Each number is 500 + 25 x the weight over its row's rms, rounded and kept within 0 to 999. Layers, rows and columns count from 0. Numbers have three digits each. The size before them is the row's rms in percent of the matrix's.

# gate: layer 5 MLP gate, 704x256, rms 0.0579, rows 317-347, columns 192-255
# up: layer 5 MLP up, 704x256, rms 0.055, rows 317-347, columns 192-255
# down: layer 5 MLP down (transposed), 704x256, rms 0.0511, rows 317-347, columns 192-255
gate317 105:524478531506507524508551514454486510484508541463504485468563568480438533488520505466496460515463527492483472496503479482487523482504486551487541495551452535503464499513451517484505496504522512
up317 108:515557467528538551491540459554536490519469536479495509505506482523501552489499468518524503494526507510458531493453504474489522491480563524518517520527479517514518453480504466544484477511473524
down317 106:520515517480514508505490534493481491491427492474477537499531483488526501515522516503468475524497447510526485534498493405481463481486489488504503521514514501520466488518516459526455524475503494
gate318 098:468444498497493473505473501478495480556508530482522492460493487481463547495495525479529487515487568531510496514516468485480501424518477475530519545428487488488518535508509523477531460478505491
up318 091:477567481481518526478493527525480495466494483517506495516489523535519481510484504540487497518529422493504500522525490516518464545455514526496491478572502509496514476490514446547514534502515500
down318 095:471469495502501516473508582533497536546476533496516509498530486462474484501479543519509515533512492481517491502497469465524537467500478499469488480466528462516525495538540505497494474504499494
gate319 094:477518489510519469515464474500473450527500513486537483516510555506490518484441482514499471474481512530460505470501514515520576490530465521523514497502472481490500498454486497583544467500476500
up319 098:521508496525450477488511519485483508480518522515477489515493465520503547565498501507500493513480517472557485534479479526498470495471498483490495482510523493540523557519502485505524518498496484
down319 098:466469523514487527485541544538471479531485479496492501530501523489497521525504517502497508551484507515504549486475489496505538462483521517547501495491509461483494525510519476561484493461442506
gate320 101:451479467537543516492522501509498549538513503502527515516489501501481540486500542439452527508461521533531532509526470524509506477473472459514501483491501501476505510484500521531516496513562438
up320 103:501519521476476476502525504480516478492444521491540500478524512513456480493477468517496480519501528511534518489486518512534503467507466518493500494507504491486544526558520495451512512500519513
down320 101:478514504518519486506497548504494504511492488516485482486489489539501494502503494465508481483515456512462492510469444516515512540493526474474511481442479548536491482524507510458522476491460504
gate321 101:514516472513544485498545545466521481468522500522509464479554501502466478476496492520486482481458494498488471471485499510454535515514525511450521524498512550499415467465471492534523486498466489
up321 103:506507486520478502492467483471507458514532460545470543520509472526513458505502509511518541484457492492495463482518486521486495503496479499520506458528525555510526515490491539515488540483503485
down321 103:484528544449487489516489492528503466504541524494503491502488486518506529518490495539522500503489489484548450493509518514528494463506512495493482478544498508504510458524484507486501482468528501
gate322 091:529492497487537533481480526453467508454441530491549513497505506482442495476554490519487476512488482493494458487511442492473469481493513500553511538464476523505476499526497502518543488507498486
up322 088:466479516529444476486499490506523505529504451509494463471463501462525516478472490468497535537518511511515499561499495492521484520487492511512502524491511503517473490484526491443508510504518512
down322 086:476483494519542527497468569471503488502526507500501494523518471475501504448550510462496528525501542481529483500494496515527503510451474471516488511521530474512516491509464477547486503492497500
gate323 101:504510453508508508500486511508487495526484464473491468506510496519472451513515543489453526491452499485483498489439504505497476477508495477525461517491485534509472476505526440482490463491514522
up323 097:485489518491437515529556494515522533442474523489486463468504489539535511519493489468501467509502536491489460525485482529507465521524520518538491473502481493505483483524469470469519516457509526
down323 098:507540490475471514516489526523495486498468487495505516496451500500526539504509462538515494495546487533494502482481509529482509506488490509512515504512488493490518520428481498514451509426453511
gate324 105:470511464497506512464489496488460448480493490552526500510492478509487505482493482483521496499476469549510504470491459490481517504476487488545513527523491561492499551458483501536498468436488516
up324 106:480581449490491499495509491539458481512485476537506503483474475537511501506534476486514489528468497527523530474504471522512505485495497517501513531536478540500473566469470515501482496475514531
down324 106:528524491512499515499504407545442511507571487493480490507480499480470536505509502431515491513474516516498488500520464483481484506493480530500511530506505508486516481503478543473472482508499463
gate325 104:531487481510506508518485485486512446487478529511553505504488479535464495496504506535478529458481529504488542471516466498499525511488528482476493510453524465501521477491527482554499497470494491
up325 102:498462553481450502523483489525499537540492497493478511471494504491524546517471510521495450515493464480529500504508498535534491514533458533504500481483472490510464520484508474472561514476471513
down325 101:472499488505531505531451550485517478489498504488531523423461505467549537455501505508513479511482481547503517478459486492492501473498499501517483541487490497456510519513491500517516519495466511
gate326 104:536499566487504505497475506532478515506487500486503454490495449539450493499511504511485535494504485500477519521535539495532543507507487519467485457474510464514504482547504504508500528554484507
up326 101:502513552479480462470465514470509491502519504477491442509463444488499527510523493478540497496500541529519461539519509498518498574532480494476522472451513477482510500508507515558488541502487479
down326 101:551505509533531508509481452547485510422475531439499545484514532563474531496518485516498473484478486483513491493463478476528500464518496499527553525502527507482448532499432512512529505458494514
gate327 102:517486448549484522512509464508502511495503513513536502482456514522513498530510481521528506503479504496478494481472526466498510502514486501527447500495497577513490542492507494507497513484505488
up327 103:512486519534512497511470462449507537475490474477498469518499512480527516488499491519513470501475498493486497509535523492447510495482473471504518492484484528484512484498497554468500501525510506
down327 106:548411504495511518429489483483525478496482470444457486487477484474517523523491520518524537483519500500513512506505513490540460473524493502480512477504507480516533503503460470531512487484527509
gate328 100:512501481503500535513469467485514475499495485533477487472463518528487487458514459521489532503507503479509511459495438478522526487533481474497513499504511507493511465484524480549498453498502495
up328 103:491487502475442508499518515472504467502501478491502507489490475481455451452528504533503478525508488539462495444467506499479482452511524513470551533491482513524482512486511517523477524485523510
down328 101:508494473497531535499515466486508520469517480486539508524564515515501494527496466500527516496511493441513446533495506504524439473534490499535539515483482505520526503439481540470517515462514507
gate329 102:501480498509511508495520532493492501528510502510510509532522524523481509467447501515498546484515458508507490554491489456538501525515493495488492496498516472474507522503477503537486479479566490
up329 098:469519487487512500497507504475485472473501489519469532504480490461496519528488516495495493546518503498574541538502483534438496528492474511531521501520510515529469471512486508520485541494470506
down329 099:513494489456525506504505536485499518524481504458530498490509514439507523506518476519481491508526494508537545526514556509524450513513492567504499533461531494480459481500514540528510548489498518
gate330 102:473510510503501497482547538504488497464542487448483504487553537520516502499475487461496509529520508573485476550436490504521469481510492513483487487503505517470544501492532507470519505518441521
up330 101:517505508495474499522495519484513521487496560533523503500528486519511496519474540449489485534487490487479497491546514443509513496475462516526503502488474477494505516502493512531448483522538490
down330 103:504483486553451561529462458535512516476484505447492493509442563532500506513509517507518502518494523504481498510510518490504508474506506492518494518418474567504498508495474477529506493510481536
gate331 096:502466487463517488492505547512505460489445493466481516503525516552514490508530489464526514462519487516490501526495475526501480482508465457543490450531533453463510484488561490494494499463531484
up331 097:511497484486515538507490483526519511535484479451517506521492492502507527494483487529518524511485502525511485489489468520497462531457549502470478496500538507552468498490489456517529530493484494
down331 097:475508500491500466487504523492486514485554495522530469475527494429492520530503500545451496523515536432529521515496503495517500496489557473485487499473495477527515495445481467527526508543487513
gate332 095:449489479452495535482530541502528508495464485469516497510507525453473501542490445491529461507541516478523505502511473516452532480472524532489553497536490528504494492497482469525532485456459527
up332 094:457501484463487506505497496573475452519544539467463467503507496563499500474481516475497497472466516549490467484487473481489493475520472493512434455492492526460518544486507490537459458471509490
down332 096:456518496501531504506532494532503506533470482482476463476530527506496505524450477473515471474541459475488501480520512500467546446464511515521520466456513530491508507480506503504495480473485558
gate333 106:480485531457492518504530474450527516510461499499568496509477528499521518510478493493517530501536512525487511506540518461511481532529473475545524498496489465501515471512461478534537491540485489
up333 103:475494501483491539497476517514467497500483501523585482524462528517465503476515491489520539529505513495472506521488486482508510512489513502508541488489535494504488524459491506533515520513480511
down333 107:514502497504544482498477554498481502479500454422469472534511505512462490494533480450469464482520471513501480533463527512458535504471508522514498503546489500514517480540480448469500533492495467
gate334 099:532474510505463440496515497483526498482514477528515502515485507504509543510487492495491514528508516501508499482525480503519514520507508510498550521501485517498518528508530474519544444506501503
up334 093:494508489514526537486459492477522479463488507471509516483511489516496506515488520524544482492503492479446461494497500484477497460492479505493458463486460486459528478476477527490491541515523503
down334 093:459507460496468456528491516496499487506489486528511515479513489559497522468483513529520489518525491499519536504528505468484492462511521513465488433488494507505474495480534526478507528502523509
gate335 105:479478480480485516482435532488451459438518533462509510497463511495490479485483467553465461480488526511493527517485474486510514467487504509495505510501523451521486482519506460498498498482479470
up335 105:473531523485498528483510473503506513506476552475514511486471532504505459490458489529509521478517531483467518530524527503491526538520534453528533562510494472501539533454531533452475485453461501
down335 107:487521504508538472512504503444488469497515538552522535529522537504506509534499514501531501494501460462557472525474502440470524512515506486525498515509513531504550511463500491468511466496485498
gate336 097:524519540482504518509506479505518510539505505540488495505533504554495527489488501520544529526479488504530508518518550503468457481507475481478490457470515502494490519481469483464496506475510510
up336 102:449482503494508472543544479468490458556481491500500466511474524515514521508503563545546508495481526491517505537504555496484514458536482502505554534491512507484518472475495506531494485498503507
down336 100:459435469492441484488542535494494534457489492494512553493552470499489516466495533474488435494486487539518503491484514522494473515523465525472530476481490486482533513503522528481496514547471467
gate337 100:500463467491546486452481494496518402527546522495489519510519513510511546470502507487488527531505563499461468507491452489503507501517530502510486487548548495464509516492492514499487527484540507
up337 095:515512497489563500472499499470507482484560524543493531462515506491506564497504514504512504497524531465479488461466506510503557532489553517477499525547514497504544473491483497446486541514489468
down337 093:541513530447506472530517413455480502495483454503514507482468498495526498477555485496497515504464496445496506489502490468480512531522474492465470501490496476529492429512504579510445504501468471
gate338 104:497477504519485508482521543523487438468524483487506528507486468502466512499440469532546480548500553506497498513488501489488546529476509493507498479513489496525508495518516458503506495533513514
up338 102:471476460506474484511439516484478477494510491507488515495454538543523498538478494521525481497465490477479513461510488484464546485526543522473515504502471520506466470477453532495490475541530486
down338 104:488508499517454511525455523510503561506507512505484541519499513526509552468475503502492500492511452501496517473500512498444437482480505486452527484514481511484525517499508497470508467479498481
gate339 100:512507512528499510501510522490441516496448497490507500509520509469517494496511446510492494524548477500536495475522498488520500505510513444466525454528499506518509471483517504536499517446496493
up339 100:472527512510453446508502517509502501518498516465494530482506516516526495545491463511525494528513520500474522471505464522468489477545501511493497486511488523498530543523457510540479510493479544
down339 098:507520476473508488504483608479493546537534448462479464543474493476495470483512526514451513485496524504541459534489506485511501499541472519483505509489562476455477485501524494459503517489510531
gate340 106:530454451493468468511518545534519503501508541465492497501519537509517501510477490486511460510473521544469521506459520492474489484482438518523506522499503493464507501512505421485531506471467498
up340 112:488443502511482450518501517497508471501457502534520486482507525473494491530464501526463518554476506534458495456467494510507509485531493504462488474507507497524494497549507475535508462459519530
down340 109:471519437490487530494535467518551510528514520485511474476509500487507512515540491544496513483511500549505444474495503467490455476514485560485499485563537504502485502485498479481483503541499509
gate341 095:501499468546516481509485441479502491495496483545561530495493538463500509429535518519501474492494507492483484499480497536479524454437498503501510541515513482510524506512494508442514488516487476
up341 097:529472551540517469497487520522499504535508470535471495545473508505499480508486567466459481503494467470505493508523502506504522527493485487482501501463540513528445509488508467474454517492534490
down341 100:514519496475500495472539472504484514495487502556466474495485502498484508492500480523527560446485475442529479530486528497512530541490496511516486501508471510493491529475484508507516497501486508
gate342 094:497503522526513538499438540493476489519504530487484525499523471533512540508515468488475481484511530524553519500482464536440502458500487470526508516526481536501500513493520488492527505425521516
up342 093:472471465495519472514554494472497473487506456533495486533515494492499491522450539498500494507464451451478502510516512470498511511463520504470507509464524488498459469520471479501497477535498521
down342 094:503483490501498541499470505500497484493480507477517492559521465496478536522501468512524507504529508500469506472459478456488503486488497451452548528490481533509486485467466506503500510469475501
gate343 104:469510482524508490445502535499484499445544502458503516489497519464469515478503518507509469540473522518485478525508478498477538498497492496498532528445486510532451554498540491529502511511508502
up343 093:502483525532464498473518515483503479500488485485546504480505501446478472519506522513517509520519516457456504525476498521500500472562498544496504534477461498556504554472529515478517504513532517
down343 094:478565579505482511505496520498477505458475493496516506498540490511511492520488424489525517514507506452532533501499467483501517507453463510492470519509524501547503534522513490501519529554495550
gate344 090:465470509490506552486501472485481473529473484516517454538502496494485496524484511493503540496469534498503545511488495477535479462464464448514519510472520511439492455518476497481455499527488494
up344 087:523510448512510511485468496478533492475506541502508526481505454506457485500555502528481500489531477505517518420496456488457505518478521521544484521526495512525528506474522534528536498479478506
down344 087:530479518504511494502476542522542428468471525506520530503484521557512508504504473538510535494509518469510510482496432497475487492474504487517469513498479509461477463519524482504487492468472524
gate345 106:521520450524522533518505518483473491509486494512493507488488485510534501453489489529473518471495535548503531521449489493510478513448465520477485492539501504482458495501502505525505519493518510
up345 113:535497513477531517508525492510544539487487508509465485477501537509501486481515486427468465495522447478482462494507476503478519537478469515551485510503527551497481504479500485518478494514500473
down345 113:552496511519468498557503514462497494468515475498493544503539513535496471510568528504482467497478469560510480524509537478533505475476481463529507479544481495522479558467525504453477539484530473
gate346 102:476483472515501495512521504516497497507474459504506544488508566455488480486492512527489522533476460479540499506468499500511509516494522491469533540497499502505540493482523491467470523516541499
up346 106:511537475523512573500478522507507551523532481536484511487476529528462468449521509501514490509462450483515490490491494499536516510484533486497495513497506554469487466475500509519483500483493524
down346 106:497444479482541499477515542478520460503521505472501525545456542476479522488493531511468562515491529486514493505490505546495502543501492526534478517490456476512502537449503531462476481505465464
gate347 102:495488470550518508472518490517542477491507525477519522487518489485536492471473431489454472500524457501476488473495487485507490464489533472518551470526514507465501533493527506468499531508501515
up347 101:491481519529471481512491474492499553549496471543530433513523518483546505502514517487521497517502502491510509491520526490486573508536510497530533525475496506495492514496506537500502484509492501
down347 102:506480533512507494461502529522510510538486490496479508516536491488488544478464526503522500496502475499532481484491539476532513522485498449504497498527531460508548489501505507517519499458541469